Weights of a small GPT-style language model, trained from scratch on English Wikipedia.
Size: 3 heads of 128 (1 for keys and values), vocabulary 8192, 28.3M parameters.
Architecture: RMSNorm before each block, rotary positions, no biases in attention or MLP, tied embeddings.
Training: a variant of SOAP for these matrices, 764M tokens.
Each number is 200 + 20 x the weight over its row's rms, rounded and kept within 0 to 999. Layers, rows and columns count from 0. The size before them is the row's rms in percent of the matrix's.

# layer 11 MLP up, 1024x384, rms 0.0486, rows 542-596, columns 256-383
095,220,187,181,211,223,206,212,200,160,205,192,222,215,190,201,206,203,186,202,202,213,170,177,188,216,199,232,198,196,189,234,182,179,195,216,180,195,200,173,216,217,184,227,223,197,213,185,222,197,187,199,197,216,169,170,196,194,207,219,216,216,214,198,184,177,213,196,214,189,244,197,176,214,241,172,209,170,194,182,219,201,177,174,253,207,194,193,216,166,204,254,197,200,205,161,215,240,213,215,195,239,194,186,185,202,184,178,208,170,167,188,167,213,200,229,181,190,205,217,184,163,172,192,234,219,222,200,187
099,209,195,195,189,197,229,186,222,221,177,222,199,200,236,192,158,188,213,218,199,181,205,218,164,192,216,210,222,200,178,183,203,202,182,179,181,213,168,213,185,204,209,195,224,218,237,196,173,217,224,213,206,184,187,185,149,228,197,181,175,206,241,195,201,221,228,216,187,146,188,164,197,202,196,202,232,189,239,201,173,182,158,214,210,162,235,178,180,167,209,224,220,211,190,199,191,201,172,213,177,211,191,190,191,198,187,244,178,191,252,235,192,204,204,235,194,184,208,200,230,211,215,203,216,207,184,189,193
099,187,192,217,199,203,204,213,182,223,159,190,200,203,164,204,180,206,213,194,187,202,203,206,182,197,196,197,253,225,185,218,187,205,216,219,190,211,224,200,205,257,230,198,179,196,169,194,188,171,176,209,190,244,221,217,181,166,187,211,202,217,195,218,216,193,209,179,197,231,143,212,224,176,183,215,188,219,208,240,207,181,191,202,207,194,203,198,233,231,216,210,191,200,213,230,198,199,249,206,201,210,186,187,218,190,219,175,238,202,196,190,204,176,196,200,227,195,218,167,188,199,211,204,187,213,217,162,198
098,211,192,187,212,182,193,190,193,185,200,231,208,231,204,186,207,182,214,162,179,222,214,199,178,194,226,187,188,174,189,189,205,204,196,216,203,218,180,212,203,213,228,214,207,179,212,170,204,193,169,184,239,203,193,189,195,186,213,193,218,183,176,225,198,190,244,167,198,183,193,169,205,199,197,192,212,194,204,220,217,225,219,194,182,184,199,195,211,204,216,181,182,219,202,213,199,221,199,189,183,153,209,193,166,213,209,182,198,195,204,214,183,222,170,196,194,231,195,226,202,205,198,229,192,221,205,169,175
098,190,218,240,205,210,211,201,195,196,231,220,200,168,174,157,187,213,184,239,216,208,184,169,214,172,186,187,246,175,177,225,207,195,203,196,206,188,219,243,176,214,196,239,204,227,250,183,191,222,195,239,205,220,217,197,210,190,203,215,234,228,203,187,185,197,217,167,182,206,172,222,217,196,164,217,202,202,182,197,163,220,186,177,222,219,202,212,207,197,174,176,216,211,199,223,223,198,201,203,246,208,215,224,215,211,218,210,195,228,192,227,155,206,242,197,214,219,228,203,181,207,204,204,183,198,198,222,213
097,217,229,202,197,176,185,208,213,229,220,182,192,194,245,195,225,226,188,211,218,163,194,229,198,212,210,211,212,200,195,225,230,185,191,193,236,232,177,195,179,241,195,199,195,221,193,218,219,199,190,214,170,160,219,199,204,213,186,212,228,192,174,208,183,232,214,221,194,213,207,188,195,201,182,213,198,207,229,187,201,194,191,122,208,183,219,197,234,227,162,211,194,188,190,248,178,227,182,164,216,220,204,176,212,191,175,226,211,197,206,232,185,189,182,243,189,212,227,198,182,184,215,209,216,231,210,190,163
097,236,184,165,199,192,206,180,178,174,191,190,185,162,223,179,198,167,205,137,216,203,195,203,217,190,183,235,223,193,189,184,197,226,213,221,184,200,207,203,240,217,223,171,180,214,185,206,200,181,195,164,221,192,180,188,189,180,204,220,200,215,227,176,213,193,236,241,228,200,218,228,187,216,207,220,192,223,179,237,232,160,209,178,178,186,205,199,221,206,215,159,174,168,181,193,236,209,204,190,198,189,163,185,222,180,193,219,215,235,195,192,211,213,208,220,219,235,201,156,195,227,177,206,183,227,177,218,159
098,205,159,215,190,199,182,210,212,201,169,186,216,177,193,158,233,201,228,199,205,201,210,155,179,187,209,225,188,211,197,159,189,164,212,175,201,190,217,195,204,167,167,176,208,204,209,228,212,172,162,211,205,200,203,187,183,218,212,207,169,169,183,215,166,184,183,183,181,169,221,224,180,180,231,215,155,172,232,216,209,180,213,131,198,204,205,201,214,146,204,204,185,208,173,208,193,201,193,238,205,188,212,194,183,221,196,224,193,203,172,223,166,211,218,232,199,191,205,201,191,216,191,180,210,183,216,197,188
097,225,201,237,188,231,195,205,195,233,200,221,214,169,195,162,191,212,177,161,195,180,224,189,191,209,187,215,198,196,186,185,200,190,186,175,197,205,193,192,205,211,177,207,206,217,195,182,182,181,210,211,213,220,242,199,194,212,203,190,223,188,198,205,213,144,182,191,189,246,208,223,210,167,193,189,189,207,189,173,187,187,201,221,176,232,172,164,215,203,199,209,209,243,194,196,197,166,213,185,208,179,204,210,209,222,217,187,209,225,169,195,192,200,193,203,216,171,215,183,252,209,204,195,207,208,179,190,159
099,214,199,192,160,195,184,219,207,198,215,196,182,177,191,169,195,184,226,212,191,217,196,165,193,247,277,179,199,211,216,224,194,186,181,171,217,175,175,175,195,227,213,172,199,192,203,183,171,212,212,195,204,248,207,218,209,244,213,221,183,234,189,200,181,179,204,226,180,220,204,217,208,182,193,179,217,177,204,198,194,169,198,133,173,188,177,210,204,200,202,190,193,162,221,186,223,173,215,178,230,204,183,185,214,211,247,220,194,224,219,217,200,210,189,167,220,219,208,219,227,203,202,221,240,187,221,216,196
099,204,238,215,213,214,198,204,195,206,237,170,157,197,191,202,187,186,197,207,192,154,232,188,226,207,170,159,189,173,237,225,223,203,162,193,215,152,214,186,171,221,195,229,195,211,219,186,183,179,157,199,219,201,232,189,215,193,201,177,164,141,180,184,196,189,187,204,218,199,182,196,210,210,207,190,177,197,184,180,179,178,229,179,217,186,185,167,204,196,176,227,185,212,196,199,187,167,210,192,224,193,221,234,199,171,212,200,209,200,182,220,231,207,196,212,224,212,225,227,196,211,198,209,187,193,239,227,179
103,190,195,187,182,213,201,186,210,167,200,219,184,161,169,198,210,191,219,197,177,224,181,169,213,168,211,225,207,181,219,211,205,197,192,173,238,173,183,222,229,240,242,189,191,226,174,207,203,188,194,210,167,224,187,210,189,201,192,225,179,174,218,177,214,200,201,208,199,205,200,217,173,210,224,181,221,190,232,191,221,184,243,204,178,200,223,243,229,196,181,171,214,222,197,223,160,214,203,168,211,215,194,176,217,164,210,183,196,172,207,157,204,149,141,211,231,214,217,183,219,172,192,179,202,225,195,179,220
101,181,203,189,214,209,222,228,185,191,231,214,217,242,169,156,198,194,202,194,181,197,166,200,192,159,173,203,222,225,221,201,195,226,186,191,214,205,219,186,213,220,164,205,190,194,196,236,188,215,214,197,194,211,208,197,211,219,199,213,188,205,221,157,249,210,186,177,221,191,181,181,182,210,195,199,185,152,216,223,224,223,209,231,198,177,201,204,172,191,236,183,186,195,216,221,225,220,216,184,202,169,210,169,188,197,187,224,206,185,221,204,217,174,208,213,187,219,226,221,185,194,200,193,207,206,231,186,176
094,200,200,198,205,175,226,213,204,236,177,203,187,200,232,180,209,202,183,171,211,237,189,264,193,236,166,205,206,222,190,228,197,187,185,206,217,173,203,180,207,236,204,186,193,189,238,190,174,223,182,210,205,207,192,226,210,187,178,206,227,168,190,228,238,208,226,220,169,231,228,207,217,210,231,168,166,192,197,176,206,220,230,184,214,209,203,194,218,196,176,224,215,210,223,174,207,196,184,223,193,223,196,205,190,196,193,225,195,209,231,181,190,192,176,218,166,176,177,207,227,184,189,155,175,158,231,207,199
096,206,159,180,166,176,203,222,190,226,175,229,192,168,203,191,162,218,205,185,190,192,198,244,208,213,209,196,188,181,228,213,230,201,192,218,189,169,214,207,203,171,153,214,219,180,208,205,203,212,196,227,216,164,220,212,196,197,223,187,234,169,185,195,187,195,199,180,200,190,192,190,205,193,196,190,221,211,154,144,224,196,219,201,218,189,233,204,180,195,224,218,206,174,191,185,187,185,188,211,194,186,184,190,188,184,211,215,188,183,177,199,188,219,195,159,189,219,219,225,166,195,204,203,184,200,213,208,222
097,178,194,175,201,168,194,227,185,193,209,199,257,212,240,196,189,187,242,175,193,213,168,196,210,209,200,183,186,236,230,152,193,196,177,188,229,225,197,186,193,196,200,195,193,214,174,185,188,167,216,211,182,204,226,205,222,180,207,202,214,176,194,205,195,170,195,234,222,190,192,184,217,156,204,190,213,197,195,215,191,210,186,209,176,160,200,212,194,203,215,202,235,215,216,228,193,193,175,192,229,173,192,219,188,159,215,228,200,198,219,191,179,192,214,195,164,179,196,151,179,176,200,191,197,206,233,167,204
100,196,235,179,209,203,169,199,204,195,169,181,198,217,166,193,163,190,207,202,230,205,224,178,172,153,160,201,210,220,201,221,229,199,195,186,218,223,209,200,225,222,204,169,190,200,210,234,187,193,204,181,217,194,193,197,201,225,205,161,251,189,219,220,189,182,206,161,161,198,168,213,172,225,239,208,184,184,190,225,205,232,168,175,203,207,226,205,156,181,207,225,204,262,191,225,237,202,203,209,199,226,192,210,191,191,211,190,235,190,180,218,190,182,184,185,176,208,179,194,199,217,201,197,216,192,185,178,182
099,212,209,201,178,258,203,255,212,184,209,220,235,192,180,192,195,205,223,187,230,180,193,188,187,196,191,199,206,204,188,159,245,167,206,219,165,192,200,226,161,192,207,223,208,214,200,195,215,246,216,202,178,202,235,182,205,210,186,188,205,178,188,225,194,211,215,211,253,207,201,197,213,199,203,205,193,225,201,178,200,196,204,198,222,176,184,162,172,198,182,217,187,224,213,223,165,222,225,180,196,154,198,193,207,185,199,189,218,155,194,188,173,171,215,181,193,172,210,217,177,198,205,211,203,186,228,201,200
100,191,165,184,227,190,236,209,181,221,179,239,217,166,183,189,187,188,209,234,211,190,199,197,197,189,206,131,173,205,184,188,188,186,213,180,202,222,207,221,195,206,181,239,217,183,184,190,190,200,201,206,190,143,164,192,256,195,212,177,242,186,178,174,207,186,164,162,220,229,177,205,173,217,197,202,205,188,165,200,199,203,228,203,188,202,175,182,200,189,188,241,219,238,193,172,232,210,232,188,263,207,173,182,158,206,184,179,205,170,191,192,193,204,207,168,184,224,217,169,215,207,180,195,182,193,198,208,167
099,188,193,183,191,187,190,186,231,209,229,224,194,225,180,211,202,176,203,191,216,222,192,233,203,219,175,189,213,181,210,225,183,191,217,186,187,189,205,200,188,185,221,203,206,219,197,200,203,208,224,208,199,182,166,196,210,208,163,195,200,172,201,221,175,162,229,232,211,201,195,195,168,201,185,248,246,173,189,205,190,214,189,192,215,203,209,166,208,200,209,203,203,193,225,244,213,213,203,207,189,238,203,173,182,223,238,213,204,198,172,179,192,224,168,189,207,194,218,205,213,220,200,195,232,235,181,234,193
104,181,181,177,208,210,176,197,200,183,196,229,182,191,199,206,187,206,186,227,234,205,198,196,216,174,167,233,190,192,178,236,208,243,185,179,228,213,220,222,209,206,179,181,230,182,145,225,178,221,181,212,172,214,182,219,174,216,164,190,182,205,187,156,248,150,187,246,188,202,210,198,208,186,164,218,224,155,163,211,216,208,211,201,161,196,198,203,174,176,200,201,189,210,203,212,210,191,222,203,231,203,177,175,197,176,183,178,208,181,216,214,182,200,231,243,212,203,215,201,169,215,230,179,190,216,164,217,177
103,222,218,171,208,193,217,199,218,194,190,187,178,177,194,229,172,201,189,207,187,167,190,208,220,229,187,189,184,217,208,198,205,174,203,191,211,217,182,206,198,169,170,215,228,179,200,200,181,153,200,220,215,181,193,207,226,196,169,214,229,158,215,184,209,190,202,188,180,217,189,208,211,206,202,181,146,209,215,188,185,205,189,211,218,235,220,185,221,201,177,222,181,189,193,199,176,219,206,200,183,191,221,190,184,193,226,188,215,226,220,191,177,171,173,199,218,217,203,189,197,216,173,190,225,194,207,208,173
099,216,198,191,225,208,198,155,211,204,206,208,223,228,244,202,201,177,180,235,207,210,228,203,219,205,215,217,182,209,217,192,183,177,179,223,204,199,174,192,191,184,216,184,213,212,222,209,200,201,211,206,211,176,183,191,175,193,175,188,197,189,217,228,189,211,250,217,181,186,135,215,222,194,213,192,190,215,223,224,168,158,216,196,176,181,189,231,210,218,183,195,212,208,180,196,194,216,208,250,201,226,183,181,168,195,188,183,186,185,202,210,222,207,218,178,210,211,238,191,204,187,227,203,188,189,207,160,171
100,211,190,227,202,196,175,192,204,194,215,225,172,178,203,211,229,208,209,206,214,189,213,184,211,181,197,244,201,192,174,216,200,188,191,188,171,230,195,187,157,202,190,220,201,197,153,169,209,212,207,163,186,187,165,180,193,207,224,191,181,193,214,194,178,178,216,217,199,170,221,220,200,208,205,156,220,203,160,186,198,176,194,193,204,203,223,177,184,174,190,195,193,225,178,206,182,200,197,181,199,222,201,180,196,199,202,191,201,175,208,204,203,203,236,212,214,218,220,208,178,228,214,207,226,217,200,236,215
101,184,181,195,219,205,198,198,199,219,210,194,187,230,177,186,210,204,194,187,180,194,227,238,200,212,200,188,202,214,190,178,181,225,179,214,228,163,221,194,237,213,166,202,220,205,220,179,224,193,187,188,214,196,190,231,179,207,180,234,193,190,186,210,212,227,210,220,180,190,239,204,219,164,176,200,175,187,197,174,154,207,162,184,185,222,192,244,227,234,171,198,178,217,203,242,181,193,185,189,215,210,210,193,207,171,217,204,197,174,231,192,180,207,184,215,199,224,208,194,193,209,227,194,212,157,208,223,203
100,180,196,198,214,205,191,179,204,185,204,203,161,220,217,202,246,227,230,158,219,222,207,213,176,216,194,223,163,196,172,189,210,228,192,201,206,194,188,205,175,186,198,175,193,183,173,206,185,187,226,180,224,209,241,189,190,193,164,209,201,207,167,183,196,232,210,196,203,217,199,175,219,211,190,196,220,197,223,191,185,194,223,167,219,191,185,188,193,208,182,189,183,202,176,239,196,210,183,224,199,205,184,196,192,210,179,169,177,192,198,203,201,230,201,191,230,184,214,208,203,212,204,221,206,233,184,217,234
093,176,194,215,200,183,237,208,232,225,183,213,216,203,257,205,233,211,185,188,213,178,199,184,235,215,221,226,195,224,202,215,215,173,213,232,205,199,222,181,233,193,212,196,228,229,202,200,175,202,203,199,172,205,212,180,194,216,178,181,200,211,207,184,180,217,187,189,184,196,205,169,196,157,163,192,233,198,153,202,199,195,224,216,225,180,224,195,214,208,199,215,165,230,177,226,216,186,218,200,207,164,215,199,178,218,204,219,216,202,200,216,186,234,181,213,215,186,194,183,223,139,230,224,199,168,233,229,213
093,203,195,193,220,191,222,205,226,173,176,235,210,205,202,197,202,203,241,169,192,170,208,187,150,212,194,195,168,206,198,207,214,187,206,203,232,212,178,196,206,181,199,222,247,182,227,214,214,168,209,197,204,185,168,187,184,237,186,206,199,189,175,196,185,146,188,196,222,197,176,186,239,200,225,218,209,195,205,161,206,228,172,184,201,198,212,200,208,189,184,195,215,204,198,221,179,177,197,188,213,174,211,215,213,164,193,212,227,189,225,225,222,197,216,200,180,188,189,210,171,174,217,207,226,186,184,201,226
104,227,195,213,193,172,178,192,209,197,204,195,183,211,202,202,182,238,201,156,217,167,233,211,172,196,171,181,209,192,218,223,248,174,194,214,214,210,201,192,195,249,188,194,207,229,178,176,186,214,186,224,228,211,208,226,207,216,172,233,216,199,202,214,173,195,204,167,177,208,197,219,220,195,201,236,182,219,203,190,246,168,165,209,213,217,187,208,197,211,154,171,204,178,211,208,205,188,209,189,172,200,216,189,202,191,194,198,180,175,210,173,179,215,207,182,219,245,198,204,202,157,168,178,216,209,202,223,250
104,195,192,197,180,183,213,201,231,170,204,201,229,184,198,221,229,262,200,197,166,216,197,205,212,201,236,191,226,203,242,255,170,210,195,152,197,202,214,174,203,202,215,183,227,199,202,177,199,187,180,201,188,191,232,225,214,180,191,214,212,166,225,199,215,178,195,206,199,160,214,219,171,173,187,191,217,210,173,220,201,202,195,206,208,185,208,228,196,200,166,201,243,224,214,190,189,189,198,202,194,194,172,170,185,212,221,206,162,195,230,199,166,197,188,156,191,167,191,184,199,174,222,222,190,221,165,228,181
100,150,203,232,226,200,187,211,202,203,183,208,181,193,173,208,186,208,199,222,217,195,203,187,194,213,176,219,204,202,237,195,147,187,165,209,201,201,215,167,206,205,208,186,205,183,187,217,185,184,190,231,176,219,201,192,157,202,170,191,203,172,238,199,177,219,193,172,164,202,163,183,207,182,204,221,236,205,184,188,216,148,220,216,179,201,224,183,196,203,166,196,209,210,206,238,183,228,199,179,208,199,203,185,211,177,149,204,221,202,178,193,215,182,229,197,218,219,222,229,206,175,195,204,202,214,199,184,168
106,232,242,191,219,175,208,214,167,197,203,199,180,205,206,183,244,221,167,244,172,217,192,232,176,235,161,209,205,171,199,181,169,226,205,200,188,216,174,223,205,177,176,198,199,201,191,213,170,221,184,215,189,185,223,205,206,244,222,192,209,195,211,207,191,187,219,203,220,167,239,226,209,215,194,194,198,200,221,206,178,203,198,197,198,186,203,184,248,174,200,186,177,187,215,212,195,228,190,207,190,203,211,125,166,250,225,159,172,197,191,170,197,192,211,204,245,211,225,197,167,210,224,204,201,184,192,180,209
098,202,182,204,208,227,195,190,249,198,220,229,192,214,202,208,182,192,236,220,197,175,201,213,196,198,228,186,170,240,202,198,213,195,181,171,210,171,185,188,225,222,161,210,212,210,216,226,193,216,186,222,183,201,198,204,198,213,203,208,190,186,179,213,218,165,216,185,224,213,170,182,206,233,189,184,184,165,179,191,195,209,184,196,221,174,230,172,213,235,172,207,205,198,183,202,252,221,205,174,199,184,134,190,187,228,213,186,187,192,206,195,217,206,236,200,208,204,216,181,180,194,213,166,192,199,213,226,205
101,193,205,217,170,222,172,242,209,207,175,176,245,221,197,197,233,226,185,227,222,232,209,211,176,212,235,224,189,241,179,176,212,192,149,207,209,210,188,183,204,178,243,162,192,211,223,191,183,192,184,200,194,197,203,199,208,213,214,186,173,187,208,201,191,209,183,228,197,197,207,197,197,217,207,184,198,203,175,193,244,202,213,212,221,181,173,236,197,140,211,193,182,219,184,178,204,192,169,202,194,197,219,190,235,199,179,223,203,204,220,219,155,235,204,198,184,199,181,230,208,208,194,233,220,187,192,181,196
095,225,204,192,183,182,192,181,226,185,171,176,241,219,200,152,191,226,198,222,166,199,188,215,229,215,194,239,182,207,234,192,202,203,192,193,260,181,223,193,173,224,201,186,139,187,218,179,216,216,232,226,218,196,201,185,171,206,199,191,199,215,187,165,239,211,181,240,242,197,199,208,147,207,182,192,194,194,201,188,167,206,209,191,202,231,230,219,214,200,222,211,187,212,206,201,193,213,219,207,207,223,191,168,202,191,195,217,167,195,183,205,214,215,210,177,217,226,208,199,200,189,182,185,209,225,213,179,188
097,174,199,242,199,207,237,197,199,213,226,169,164,178,211,213,180,176,179,170,218,203,208,210,195,183,174,200,205,169,219,230,169,191,186,190,211,171,194,185,200,181,214,178,239,233,189,209,157,201,230,252,215,200,225,196,189,196,229,205,195,210,205,221,187,174,230,202,174,201,223,216,169,200,205,213,214,218,222,206,196,156,193,172,194,184,221,208,207,187,237,195,197,190,217,223,196,200,208,194,172,212,202,226,205,210,213,202,145,195,187,175,207,223,205,176,210,203,194,167,227,213,209,184,151,218,187,203,205
102,205,191,218,208,239,215,211,217,210,189,193,227,219,197,179,184,195,185,215,200,180,189,202,209,190,219,213,221,179,224,191,161,210,209,226,203,186,201,182,197,155,217,185,182,201,242,186,178,200,223,187,157,172,196,220,179,221,178,183,182,178,206,234,202,174,225,208,227,234,201,216,182,223,177,226,201,224,210,219,233,222,176,202,205,212,190,230,207,192,230,196,220,208,176,253,178,192,208,179,186,222,211,182,183,205,198,210,207,212,215,200,209,183,188,206,200,225,165,213,240,171,202,160,213,151,182,187,232
089,202,215,202,167,233,242,214,237,218,169,205,210,207,232,194,198,215,168,165,224,218,212,171,188,219,191,221,195,219,168,219,190,207,235,191,200,188,209,189,229,236,200,205,179,193,212,217,215,230,186,225,157,200,201,223,195,209,177,210,203,217,232,167,234,173,188,198,206,176,195,212,198,213,214,217,194,218,194,194,183,211,178,190,199,184,187,205,204,183,223,201,160,204,210,159,190,167,203,209,226,166,179,207,220,172,224,185,195,210,230,185,173,208,189,220,201,247,214,223,264,202,237,209,236,201,186,221,232
102,200,193,200,195,172,191,234,188,180,180,184,178,192,190,225,244,222,225,195,224,207,168,214,207,231,194,215,155,218,177,198,158,224,173,172,194,242,207,213,201,226,216,211,186,186,190,192,214,214,239,227,200,165,194,204,160,180,204,213,188,208,182,216,218,199,190,168,214,215,193,216,215,198,172,199,204,216,215,193,146,190,183,213,208,192,204,191,210,178,241,182,221,216,204,199,208,190,192,229,217,221,232,188,193,207,218,185,177,228,224,212,201,186,238,188,173,161,210,209,237,154,165,181,188,173,196,207,227
106,258,169,219,217,200,202,186,223,200,208,217,223,239,188,208,175,201,164,221,205,205,195,202,188,223,209,203,220,187,199,213,210,157,199,226,166,200,204,163,162,184,215,194,202,203,199,205,189,195,172,199,188,197,204,198,214,185,238,189,226,186,236,199,201,224,190,204,239,222,203,222,189,168,195,226,181,243,199,239,218,212,177,199,207,217,216,203,192,229,214,166,204,208,224,195,222,229,197,218,233,242,203,230,192,215,204,186,214,228,221,215,202,209,172,191,206,243,205,199,160,170,209,221,203,214,239,184,196
096,208,178,198,212,205,193,197,196,223,201,212,190,214,232,202,202,194,189,194,204,220,225,233,210,233,193,186,200,207,182,209,219,214,216,218,167,198,184,203,239,190,219,200,222,199,214,203,175,197,202,219,175,195,200,186,211,219,186,221,215,220,233,185,212,188,191,166,217,196,195,169,198,235,203,172,234,205,199,197,193,186,237,182,193,196,190,210,190,186,182,231,184,186,232,210,197,220,179,220,210,163,210,225,182,221,178,191,182,182,188,231,216,192,212,251,237,177,219,202,206,198,160,201,230,225,216,181,217
102,187,182,225,175,198,227,228,190,209,211,175,210,215,203,191,178,239,185,225,197,175,235,217,212,201,174,206,177,175,197,187,190,209,179,222,237,203,192,204,228,175,242,211,212,180,200,200,184,207,183,196,178,207,195,206,207,211,222,138,204,214,193,188,220,218,196,193,221,217,222,192,209,197,170,244,183,198,208,201,174,219,188,185,221,217,206,190,208,226,186,193,212,179,189,204,191,193,176,198,220,181,245,177,211,190,194,198,199,223,181,182,207,225,169,189,200,205,198,205,202,186,214,234,194,201,204,177,188
105,213,185,185,198,224,246,202,214,158,196,183,216,233,183,202,190,207,186,228,186,220,206,178,222,187,223,193,182,226,157,180,211,220,178,189,224,161,191,172,184,193,201,209,213,175,200,179,167,240,224,193,177,214,188,209,249,216,195,227,205,200,210,258,216,177,215,189,210,229,240,185,163,206,225,184,191,173,190,215,186,223,225,209,163,217,216,222,214,190,205,189,185,191,145,186,191,183,246,202,215,185,220,213,241,186,220,222,199,199,169,230,226,202,198,222,172,217,196,195,189,225,178,188,183,238,202,190,184
101,194,220,185,157,165,196,215,182,201,209,217,178,213,171,199,229,208,173,227,196,210,196,232,208,171,235,166,158,195,182,173,166,207,179,217,213,222,201,184,189,210,199,161,189,205,205,254,200,162,171,206,168,181,209,210,204,206,184,209,218,189,183,175,201,200,200,184,201,164,181,228,192,213,204,221,185,172,224,176,203,192,207,201,199,245,217,202,218,217,199,165,207,214,171,177,218,186,194,186,213,218,188,225,220,192,213,211,228,206,201,214,173,219,179,188,188,198,228,185,168,216,191,192,195,214,223,162,203
101,198,192,193,193,217,203,192,213,212,219,192,238,203,192,252,225,217,183,201,166,189,249,198,205,173,208,232,212,195,211,187,213,220,228,212,165,196,229,189,201,190,206,197,201,183,160,220,173,185,217,237,156,194,208,209,206,185,183,190,204,221,221,229,252,218,188,217,204,233,201,208,174,206,227,190,202,193,207,186,230,236,172,191,192,227,159,195,197,217,226,191,235,180,218,183,216,191,180,213,207,201,209,167,193,197,162,226,214,204,198,213,222,179,217,182,242,166,206,175,178,171,208,197,199,192,192,219,232
099,211,186,221,197,188,202,182,206,186,181,209,185,193,173,196,193,173,159,219,208,181,200,189,184,203,218,210,220,221,222,159,191,225,220,195,196,194,237,197,182,170,212,177,174,214,213,190,198,218,195,212,227,170,205,218,213,225,210,183,219,203,193,237,213,192,182,215,222,178,184,188,178,226,168,200,215,240,211,190,191,202,209,210,194,206,217,192,250,193,180,201,204,215,192,199,180,207,197,174,189,207,216,197,215,207,191,190,200,177,240,175,202,196,205,197,193,161,205,202,231,181,213,184,193,219,256,234,200
097,227,225,170,208,227,232,200,208,193,191,180,204,174,204,202,177,196,210,182,199,201,168,220,209,230,202,240,166,179,224,185,155,216,208,227,182,211,199,192,182,203,189,184,196,195,239,205,188,181,201,207,223,231,197,205,173,206,192,182,207,235,193,209,188,184,246,187,182,187,245,184,166,157,230,219,208,198,216,211,201,203,219,211,217,174,210,227,169,174,220,243,203,188,208,179,186,179,227,221,181,205,185,183,167,187,182,183,222,192,208,215,203,203,230,233,238,236,234,142,171,194,170,184,219,221,229,167,190
098,193,198,194,167,178,217,213,218,190,164,193,220,212,226,225,185,228,191,175,241,239,189,192,204,170,168,204,221,226,182,211,228,217,201,198,173,191,189,163,172,218,195,220,200,196,211,187,200,197,184,205,224,214,190,195,199,186,208,180,179,188,202,244,170,175,190,215,188,171,193,162,229,200,209,162,230,181,165,203,193,178,178,166,211,192,225,203,219,208,240,243,234,213,193,175,159,182,215,225,202,172,243,182,176,197,206,203,204,212,208,201,159,202,173,178,196,216,198,188,231,223,200,217,211,223,205,204,213
101,204,186,186,197,198,163,221,197,201,202,178,202,222,187,201,178,158,244,197,190,195,209,137,194,207,182,211,161,235,180,167,216,189,171,201,189,209,201,187,177,173,198,197,196,205,160,156,195,221,225,181,211,188,222,193,208,205,196,172,177,182,206,204,205,208,221,176,198,216,197,202,217,185,190,195,183,220,207,214,207,177,231,207,189,189,217,230,214,209,185,171,166,176,195,208,226,228,181,247,170,232,173,212,233,213,193,200,217,217,184,190,210,244,162,181,215,185,186,195,182,243,214,155,181,211,228,172,199
100,235,212,220,206,191,226,178,199,157,212,245,204,252,207,204,198,201,206,217,208,232,180,174,218,230,187,208,235,207,157,180,184,193,215,193,206,176,198,202,162,188,179,185,189,187,191,230,194,198,209,212,201,207,197,184,211,241,207,220,198,181,195,197,207,210,215,171,197,216,194,166,210,203,209,200,173,167,248,209,185,194,222,209,210,162,222,199,187,214,190,223,206,221,204,214,174,215,246,211,203,232,221,212,227,200,218,164,219,189,197,198,188,203,170,200,201,177,210,181,209,188,223,177,173,202,212,232,194
096,166,181,198,193,203,153,227,218,197,223,199,176,200,183,188,203,204,191,223,222,192,196,219,195,207,183,199,189,186,195,204,220,213,196,200,178,205,217,194,177,193,212,196,200,208,252,187,190,155,184,206,245,175,181,224,180,162,213,179,221,222,222,177,175,172,210,187,194,238,204,186,172,249,211,188,231,200,187,211,184,204,191,200,188,223,189,197,192,220,213,221,180,190,154,217,227,189,205,202,178,231,208,204,192,212,171,174,214,234,187,208,189,200,184,178,165,226,226,170,195,182,174,164,198,194,226,220,221
101,222,178,202,195,202,185,198,243,225,164,220,172,216,205,187,208,202,188,202,200,210,205,179,191,198,182,177,227,231,198,181,207,231,228,190,187,181,225,179,244,215,194,223,165,220,176,211,182,216,188,202,183,170,224,180,200,178,177,207,207,196,210,205,176,203,203,206,207,241,192,185,225,223,179,233,200,180,205,176,190,215,215,202,189,168,213,190,212,219,190,195,216,184,154,189,171,227,182,209,198,217,217,224,202,221,220,184,237,166,204,236,195,176,192,196,211,174,195,167,203,185,222,163,216,222,187,210,204
095,193,205,199,154,211,193,206,179,183,193,170,182,167,217,166,221,195,192,212,196,195,216,202,182,190,217,227,218,223,160,197,193,228,174,219,184,215,202,179,161,212,176,178,208,203,177,203,210,190,208,203,163,182,221,226,206,185,218,193,215,224,189,204,183,180,241,193,209,225,192,176,213,157,196,195,170,191,212,230,239,192,193,195,218,186,201,183,211,212,223,162,206,155,192,198,206,190,223,237,181,205,236,227,186,181,176,212,242,236,239,174,204,188,160,171,172,185,215,188,206,195,247,200,216,225,194,194,191
099,200,185,233,189,209,199,213,192,146,204,219,176,180,227,206,197,221,189,196,212,215,224,211,219,222,200,206,207,178,217,194,176,186,183,208,146,230,242,200,188,203,193,201,213,211,227,189,154,217,192,174,214,184,203,195,233,224,215,197,167,214,202,158,216,222,175,226,192,216,194,232,241,202,202,221,206,212,192,205,160,171,181,219,168,201,175,177,222,223,209,176,195,186,189,186,204,215,186,217,208,196,175,188,201,229,193,216,197,208,232,215,199,198,210,209,196,201,207,150,196,199,222,213,197,218,191,185,193
101,215,173,216,209,230,207,209,218,202,176,209,179,219,221,197,214,183,209,186,203,171,217,195,194,220,152,201,213,159,185,162,195,181,196,181,211,186,183,224,187,173,201,208,188,208,194,187,196,213,205,230,179,210,187,148,190,229,221,208,224,208,217,194,227,200,189,219,194,204,188,244,187,161,231,211,208,205,196,196,194,201,193,181,199,190,204,198,211,224,223,177,186,181,221,189,171,184,209,187,190,193,191,178,169,204,230,147,175,187,220,178,224,210,203,157,226,199,217,228,225,179,155,166,207,204,183,179,181